Each number is 500 + 40 x the weight over its row's rms, rounded and kept within 0 to 999. Layers, rows and columns count from 0. Numbers have three digits each. The size before them is the row's rms in percent of the matrix's.

# layer 12 attention output, 96x96, rms 1.02, rows 64-95, columns 0-47
084:484505541433505577466468459502519500410438443529465553601418546499559513526568498504571462454506564521512547462419503507545521539550540509544494
104:468504427499557380491475474445576513550489464497510460460523461501557478423372499419432407477588501510508523451561491564522532514505471507522479
102:487471439545525566400545536535535539490546469472517475468494417492581334503492539504508469471470520509507444509449655463497496505511525480525541
091:476383511431551530533504518521656534472472505588480576472483411514463509521507542604541486494461527567483535510461501512490537412530521490508490
090:425569580462527485551547562478592538514460563483440496497545544465508510442501530552480502575574523536465549517447442527414545430425497462451468
098:461443436540477484529401507508444497431485586558475522479532472534528566497506567414431522464436552508534481472551473532500469534508543483450454
098:536514492543485546479514468523507427479593424529494474476483456569606513449490403509476550532653451474517488546485545489498493486497541472525452
112:545520497467490561495477534487522471554485593451514517524510581447518558562498456512506464671418421486480467560486542525487521476484484513438540
092:480505451552366466594526443553411436544518477537485471446443514521471490462592559414478539549527552504534462572526427523523461578527449479511464
093:426603606498593441471518470477510469526511487551560552585495506485527524520522468454547364565505530448469473469526478527523495460559537473488494
113:443497471554511554474644585479496534440451545447477509528415563588498493429499567505523536522616483445516454495465543427472526491467498563520461
108:413541521532521509577406564438477517482485502425571524502481508536508528477360565515460461531596551502496516505492480547468565509523520536476496
096:544530589481499509582533487528491430531640475550461406507586428519565442554483525576492511503581478507467573504518479471467527500528518433553443
099:489524420546466504480549559543563480523601518511565504483503549425613446484540533460458438451518585465535500513479535473479500483544531468489510
099:538465514422502499556472475445459450518464575398516448529420473560619437559509449411537439520521471532467531507527470512481571482518478477481574
093:453571574471506521459474419479476476377550504519440495509481568507568520551543544413629454505382554480453483509491526471507470498533501488479458
080:509550538554565548517565449512458436574609569510536540489559429453524528479511514603535620512458497492476480442426514501521478499513446433479544
101:488460515554497578540410425516486556572460524482504566549358534490450465516555511522509502559475522521498474502513465554554462488511451537441604
089:515541433574467535531475500549406549448496508569421480557497432461400447456551498528510612498533462463602461519492497505533490546455519455501482
119:458552549495524422470554441456515498507513435486551563448526467497435534386626556440493475488389495446500459470517538512513537516516468511505531
120:554521466487510499587528532501579475428508533491588441485575495468391604536461536597495519530541465488519535466509420506483475422520581476468476
110:522542519419401475564544502428424480513511564482389493514404494445515412390488535445514506441566497533493544500468496488490557532551502489469504
120:488565543539473438527496498488493469551453505547538545533469409430431500414481454549420467393405495439496459535510482531500515503514480494465512
109:420412503417481461570513593515523582481356468437502477480457448505486527529564449430473556452509574512472544528517460503451457512439476545537541
094:496494479483522544515574411499577516541444458411490481386521451452626541486541513463524535555434495521473516465470484497473461439493467518520583
091:557595517411496487422422488490451501373541468454440526442547520412487507438505506546488523545460463479468530502526538510512549526521588447516541
091:513482521530452566470548538500506490471571441559582501444644499495510606531514558530371453491537467540478494509471555448511534525461518490529453
076:493598558498402552527434505494470488493454429484493532460470521476511529507467653574468491533573529487468502574466505532515546530525523548549487
122:553387498451492395500487493483503446469510503362487461453417471497465475467472528606505493574477437543451526507536510538492539509573517485487638
110:614500560531421568494515413579461476510497472581505517376510521459582455498456411507389560508502494500478487553451502491524462481466480477500457
098:545480515581550515491450541591492569458472446549592544479494519516545522579491462568362516473389503549485500476485483506477421503445518519503500
108:552518444486485539484518440481523573393508489401565398498441487472568584484525572503462430407501436505539532479444508443499508448496558520530531